Each number is 128 + 24 x the weight over its row's rms, rounded and kept within 0 to 255. Layers, rows and columns count from 0. Numbers have three digits each. The size before them is the row's rms in percent of the matrix's.

# layer 2 MLP up, 576x96, rms 0.0961, rows 290-357, columns 0-95
108:143144175162104119133102106130124141124176174148176110121083146103086149134120125161118136146091127120081113137162120165109097102158130113132137143110139117116094143111091105124127162172142135119125104101115116150095108113149090147114185145170131096174146127139157119128109134134140104133
088:096112168123161139123133111180142100134168127136129122161123165113135106116108114104158161134140135125133168118142146103122138147112118144148105116056121105112136105098088125090140148193176123101166118124130133104150146165101128115119114123164110124152120095103100109159090115118125085131
095:077132150129124100178111067137117151131168139175131110127138195116116116130149091107094116157120120140118113110092102122125106133102101117142140133158131142121109163176127133116153112124111128100129116135122139184131082131127118181118146176106127111098135162129093137103146125103102129147
095:172108135152097169149150068116097149133116145134178118130141164134142099150158126084190097127129124089128110107124103085100118138106123145124120099156148122153111174178155136133096146127144134098163138104135107121126122100113105126133139141133123128160132145081120140120095158098135114159
100:116123119145110112159110117142165138136138143144132167101143114190134161122110161170107112141185114121112091153160171120175151140104113113101128150098130075130149157125133092140163098116103115122144123127131100162122091126144098158107141153098145106099123063117109125125151107123135134118
101:130126131144105149129129124134135122143150101084108116094108151128092114098148108078146131153136119086163125107139131123143125132120134144153161100096171123106091128142151127159112156114166148120118105070135104091157098149111100132142087121149153180189157163140131125124136131120159080105
073:144121144152170107125133093102141177124111072099142153127154135120108154129141129127131092116067096102109134143129139118164156089155126103132112153140115137128127190170126148130175145122172133066152125134155130162105117141115121160109128118136106129135140096114124125115111120129068128096
078:104182163132157138115151131167140162148133131129089111110139161116117098109145141124124117112122169170093146112142117104098125146119172148153153139109158123103154126107106113130066134125139104067154128150138081113106135120116133109066126101080140172117148147151128145143134121149126145121
157:154140101151146084130121128135111132105146137150114180191103149124117101125086140134104122104154143116081152159132095185146110163157110159087094142153114084116127140137125108111087096116160125132079115140128087093138125138138125135106123135165117130185123112135115121146147134118115144117
105:153124116115154168121098089119112119121145109156157153112103129108140146139159129127088164118183135136157101107080108129111154142097108170141103073146117140144097134106102116177119177159109098116125128120105151121141142125099122133098102131086134126102165129155160128154162126093111097138
109:167114115145091137108165123150146157156126135088138132171121098115159134139109110094133123124133093121113093120146143133146083133081103113090137067130126144136106144148145134111159131094133088148144131118118174149129131151137113152111174125147129121072117130095142133136130128141176077180
087:143126124112164158104174098153127149123113153135069144098128149114124134153144139156129047114134167126103161174119083097101137158118150128136105145112119142126131122141083078146140120102149120137145098131126133159140084120130172139128136102146116140138100124135139116108075101138165136130
091:171155148129112143149151085124165123130147099141126120119110124155132083156099126115102128131073147118160173107139093172142126150130135121155108129169099120148095121135125105098098106089109115150137130145100135086108118130149167080158121091120160140149121125107169120174131128143115118172
091:109106164119161152148171130142161122164138105107128157115127114105140102113119120130152103130161111123129126103146147152145091149138152133157161176158120109117071141142146083175144137148117134116110125122133110107095133109088160155144148147138059127088122089099110120165128089120094134122
083:052134101153106143140091135131135120118170127084137140098137141140174071143094116156099123138117079144095134101133137096134119140124119134111121090129157106137088157109157158130123109113165141124111136144150125098140136140098154139127131117122143125158138147150121125115202158164111097115
096:098135148103143137148149119181135134124098145137133154130109145148110103134152161113103176158139078102134108161073115155092128073109147120142122106123129169122100135115146129134108123125118122126124148148107104095146079131108161177157109151140167118120159131102170161100100134143105095119
082:143171131183135152143162140122162112128142115111169150131096128073124117107127123087121137115105095101148098082136163138098165157138147150135144103060111090129130117152149141125119057113117151136148088141141137129148123114145125139138121126142138112129103093130116123164131106143124088091
092:164144134170121129120142131144131119166123119099094091086133115117166135134149112060104096128139173128121125146146109138132137129090124110120114114109136125088170182140083115108152118103113099148149091128126115138148126135184106166149143080108121159106136123150129144149116096136160098159
126:143115140126140164153127101105139144111133093131116095121127156111148181147122175109112094111143159117084152165131141127124168101152104136104114127108175153116077128138105065148142127095145135156133145098109114129105097135137094145112156140115132093137146126117127101104158086146106184141
085:110131122152114125114142132115133146145146075172117199094129137127105110120125113154142145108131094122118105131061132137086135139158143134086118143120090142118156153119137169115102124069139122110125136159115102113119107123155152120092140131150142146156134090122149122122188133177119087135
082:140116132116132160097146159132109097128124140113115114136119092059132125152147115112143122147131100102142089124082141123161158130115109137127162156125131125122152172130128118104135129142130096142128146109175113117157110170123139111127083084143106137114153157143117154165185179132146061106
092:133112114138096137099131090093149119115118124092122127105106128101110140168133083147135150117133114101130180155090156164110144128093129134147112074143146154126128103154167162124163124138151131129189165148106112156150088155154129129123163125161144126121090145130118149103183113124122128093
101:121147113144142096130176120143152139137093162121116120126089135134105116101143128130139190081118098141126153115127128141097116100122150163099174103154101127175123155134083123113122142107111082095170111119108116148136164161123132157088087135129134151085100121145149137159156124140155126094
092:140124135143139094105167123126134177120140126139122125148159132083152113143144134128097148146126155107077112109115152135150108120068114103081092128115124130131146195129165096143147118120121135165147157142124122161165109139145070125121106133115138159100099115117156068134088129131153136149
107:185170102144114126147157133163124179111114151122119096150154143166126133117118125154153137103123087124078150141146102138086144078130161124087121119126127101142142138125091078117136137147102097127168130155137088153123142129137110127134066112146110142119166120136131158097127103149111098143
114:167147135130163101119086128118140125107144103135110166144067113104103125129123126138093142122091191133091194134119109091146153131171113157110104169099136160123141108066130119105152103133126116161132138134141083132132142173150098118127137117119140139118130143154129160128125093138137112111
106:144165123164129137116119114139162094099135149126120077148124131111147139137160154116147128096086145149145142172095138119089120139080115159133122110093163127135146131143150099082145095109096117102149148129124178127168119182156139147095145109153091143115121125145165127129082119131115108093
107:113090145117123130133147114145098131104121127114110109097086167109089149149165121083127133141117101138122140179124135158164155148133143132121088150123128104148100171154148119059127184122137123092128147108139159140098159129115148141096162128146117113129108086095171134117172139156124126119
085:182098089141130153158120077135146100121163120120122112152152127120137123109131115148109162129108144102140151131123133122130147093082137186161117121114099160102172117135126115170131143123143119086157117145174096101148125117121099122065121135162123085163141119134171126102144121104149141123
082:144116155106134128124154154158112173143161147077126119102134121099100164094144167111146164146128130086119131127122185113097122130075146096135137096101111158112142151114109129124183132136137133132152106141112106160167123120132174117128154135110090116117078087105155113116097103114116126140
101:109097118076138184086129142181160145106138133115116158144134116113105105115142137148151100121136142152103116148097129156133145138127121110114115112159092083071108152106168104091126150113107125155122140126146155155121139165125093135132128105119142171126132088164143084110147123163142101159
078:129124124112088177148111097177094134137133110112117113117143177151096080133160152102087126137133123131105100088155157083133131115114149115093104118114120171149113150170137118143120133156135146126143115140134136186163145127102119177115138135132148138107109111128078131092154123149119082141
117:112124104127116147126110096174157138128106118158085081155108157114119140135139121128109155125146142103069166152126165137123148105150106173115117149141177091103108147160156165154120162100086160085181123134148100116120108141159124139121116106102127108127108112116140129101148107132139135094
073:176101127141141146114164100114142163129092149136127130124167096106133125132120140126096089107148166110136135107117165131123136131100155158091148171162098096119087139108141095131121146148134133135138140118128125147159181128125126080078120134176171162143079109122126126133123139103121095082
111:141106149144163153098160100122137119139090149158111106139163124101146116143107122127160141098137114102147116133137124097169176132170156119125122125115195116120177111098109153138127120155150158109144129131115102148141096135123121115133135096099106146115127131120089156184120077078116082134
138:092096113163114153098205109095159119131139164159109127130148110141092138182098129161142105139162109083122157141157115116131104130118126116138132128123139107096143126145134115145126154131160180146109111138135129113107068125116126090125147100151127147172121137105101133123117154105097104162
094:089149138134110134135138120153123091125128138145137147159122144148153177124181143109162150102141109100108154128120096134120160135169124097122083165122108098105122155113144094123138145113157117117119124129204106129111097092133105149079139124108157105109155139138111102134114082083156135159
075:134128139163135133106120111092160098118144083114152110120166119126111112125109154076141134124101095126103109145139138115127171142150163141120152128113100156126145119151174124162150091122135209162136118127156131134088155144127111156110149098121147166108136091131104141106114106122080087155
095:120141111138140098162112123085130083135142175141103136141148149095112179121131143112104153125128145115107126107094123140155147118166107143131106186111119155114098137125122126126159078147177094119119106115158105119160143136124141171070127090153134115111143103112074122148101130159111129102
100:105096119145129130132131101137146107153146154113148160100156148113162100120162141103115140126088100139145114151131116109149131139108112101130117165152158165118096090099176131102120132144147117138128143106167092118174073140160158150099111148118184137095115177110124097095132127109143096104
108:102109127132169109144125124117123102138095167089147144162112119139151114115131152141096136125109075142126102138092176143152154124077104127110104125151143156141143144154132138152131141150144114131130149124107088153134124114084153159090120121108177161067088083159142111138153143165138118143
111:132123141107125153167159108123152123155137128139125129167140105121101135144159106196148101103129097130128103131103118093129123116110139124151120121169136128053105095110142113161141113126101151151139120152083146165115131111133140122094128124152142103116159159109153140146147069108073171131
100:098150121136153112142147134169134110121105109091143109147128143125123114109151069129166152119123108123115135142125139134096146129144130186088115135105098134108121145154110135142192116060087116134170121093116124189151109158135129156117113153129102117084090152148112139109123167116133122125
121:134136105145162122108095084148166145098157142123159158143112134123105119115132140159175142153115094142106140103099155134096109121111118153056114128148113168134120133151118138085145135116088121094116103136108139141140110178113112112118101135150100167107135161156117105162158149160152084126
095:118166139128119114132116118139175071135127130130103130121095150133101183151116157112143129114165130142089097101112154119157126114114123145132079144114132127113112150169130199138138146158126116157162163119112112110113122077113115162106161110131120142107165107094088130134085166106129122133
113:145090129135136080132107125182175148106170178131138126113105113123137135118156112153113133109113142095111106116132113144113145096137137164157091119151091117160107127148098117092141185103130109098150141129101102121136088152177136131123154157128156113143096162123160109094133083146143140129
113:157159124065158136159156105133143158173145133117123112125115076141132088154137099124127163075148108132132124127091111135082157089121126104148101141156151156134128110137105118166110120113174111131147095141099105126115166146168127157084124101151139147111144153105133141103156119129140104105
102:128160126141094173104130074104122124128150096122140153087143126133124138163108113114138097109121090095097170132121134122119131127128152108143118133126088108067161135152149133135116153108168166112171125127122091161104150152120163120175118139154159079162133143148110154154095124127117147098
102:117112180126131130137121128155103145151156145159127132068119155187114137104123121101088146143149073117152129107117110133094145124157138158148100151105111103133091145153156119109128114111087123099142084118136155142116124080092120129068167143147121131131144103140163149102138142150152106125
093:127134120104117158128149094157093120076132145142136185083099119121110161139127132158076126099109142105135146136159127157101123112128139109128128156105123139155093093133078169139175153121114162124142079151138149117110115111123132132082155102139083130144140163170115132124144161134098123135
098:112148137151142180106143126118096120124145140126147106092140125111100105166146136095087135124107108178074122148145108137198156122069097115104142141145105150126126148174115141149133121094148154144160135124114136112088157137132112135103153145089130120166141139093115125099115159143093124112
086:098134178131110102137095107162143125051157137109137082147172143104079136123130130114114124111140132111109141101148143115149081105112180109130150107078159128134111137145136130154128159114148080115112145172157142110123137146147090126123142160174135139134133113125142134156147126130140092104
104:101146128105140159096169136131082133143126118099101141151101112155109135139174126121142119133146195115109132140127190136148092128106119086141152138112121106111143155120186134102127078116126125077169134125112101128105143178149130121123147128140160146112143130166120102116140132102123118080
095:070157140096156136112156147128120125104166130126141103149091136080134115141078137144148115147111119121072151117100161161116121110105132127094103145135130126161101172087155135158133142165132151093118104128156126170156161129104113119083143106117133127132173126141110149120109148160139140087
066:116102192161119117117139118110121147115138140107113153125121113094128156173175151104124125170158121093116105146102149087136115105112115115152138151113140148155076123108120103128113185144154127145141100128161170126128092156099140135128170145121103072101140131106118169144116139119138169132
096:124142098155131103163086139111139137136131099089121112091144167110116099098124153126117140186133150118106146112156105102125126116112113189146059131134155112142097125118079118173154110135142125152113110121133090160143121113137099127124140171106139119126186133155131151133133147099142089147
096:111140133141158093146129115114128128106125092168102150166144125124162154132118117129097171172119108083124130131093165125135167140117116151099099122153091125106147122111093102081163149115106124118083103167116120132152074113141124137133127145154150143104106126154126128181142119135151068150
132:157150125143126080107146108141164164134131118131126123158124145112151131118112150105107115145132131106134101136100119129162073149117110143134140163163130113135101170099141145172108139092121105161107069147116112145135103177144095137086124138110162172107125093146135079143125107149131085161
098:166135133144132145115138085135151112175128106156073109160125137123140141132106121153098117109110155139148122092106101149153143108154130127113087104117192105125134100118108139170109147122101134155144099137102118167169082137115103148106128112138142090133133093132163140136141070166158156127
093:114151192124113131150141141161105151142127110123146111118117164149133081116146117154136107126134066135113119112126139126148181135105114140153104106157152074099133136119165125095111165155161160155162109136109132120096117108101124151102136111137168132100090101137139114124161162100140106084
100:103138136139121141088171093120120096134116125109154094142120150090080131111122155082142127103119117134135130137132181116141153146103128121096126150172119171172124105141130137172184076095158128106139128132131117117130113158148156126147184139142105121105101096081130115125115133163153119113
108:087163124119148137145137153122107144118142119184156097154161128136120149148138133140107109115147087135076116092141129138150134108112130116142131130100100108129085143156142163124131145140114138157144127085087103133042109118133136138149155119140181128121131105157165148126150102077106103145
124:133129142148132157121079170105122147119135124157111146108153163060177109098152147126114127115135117121103137126131129138155167144143118123095132097105111078117125147077146112110107156122127150091143138125168117103116154152133127151107133107127142068116168130174084128166121122144166111141
096:124147135119106172126110144130106144116158109127107097164123120154125122180173121087163132153128116101132119138140126122115094146147106081155117112117124109093135122131122098096121167125137130160161149159115137142104154155110113151104127193154137093113150096174099136132088165108092081135
117:141137130146125156144065115097145135111124116120097166144144139096196126126137121142085119093139104135145128139120151134110163137119125157106087131170132125151122121098146128158128116114115129119104136160147112090169098162151139141078094133118142103099144128159106139123118079178184116133
106:104176137120152154125081099118139110097144133151120122129097107123150156085123098133103119124108109092125139139087094084140111172158135143161135115139102147141109112126127144169114177130142167171114126154129150125130151137075167153062130113131149139124145130151107078116129101148140138135
104:167131155152155076166141079109128102081088147143169126155159093117116139134135137166121147081108107094139122144163120132156107110152125153150110114137108169129134142158153140111139113144148123127128127141124113094075126114117160135112122147134188126087114105102154160148110098150135118102
092:056138160110140124097107092159106164141091160146126123108084144088134139137123105122170101122132127122124141150093143150117118135127122139141140145147092092114131139146151146134147127114066090146140148141132139149118101135133177138124129101097106117143131136120152159189182156110105140099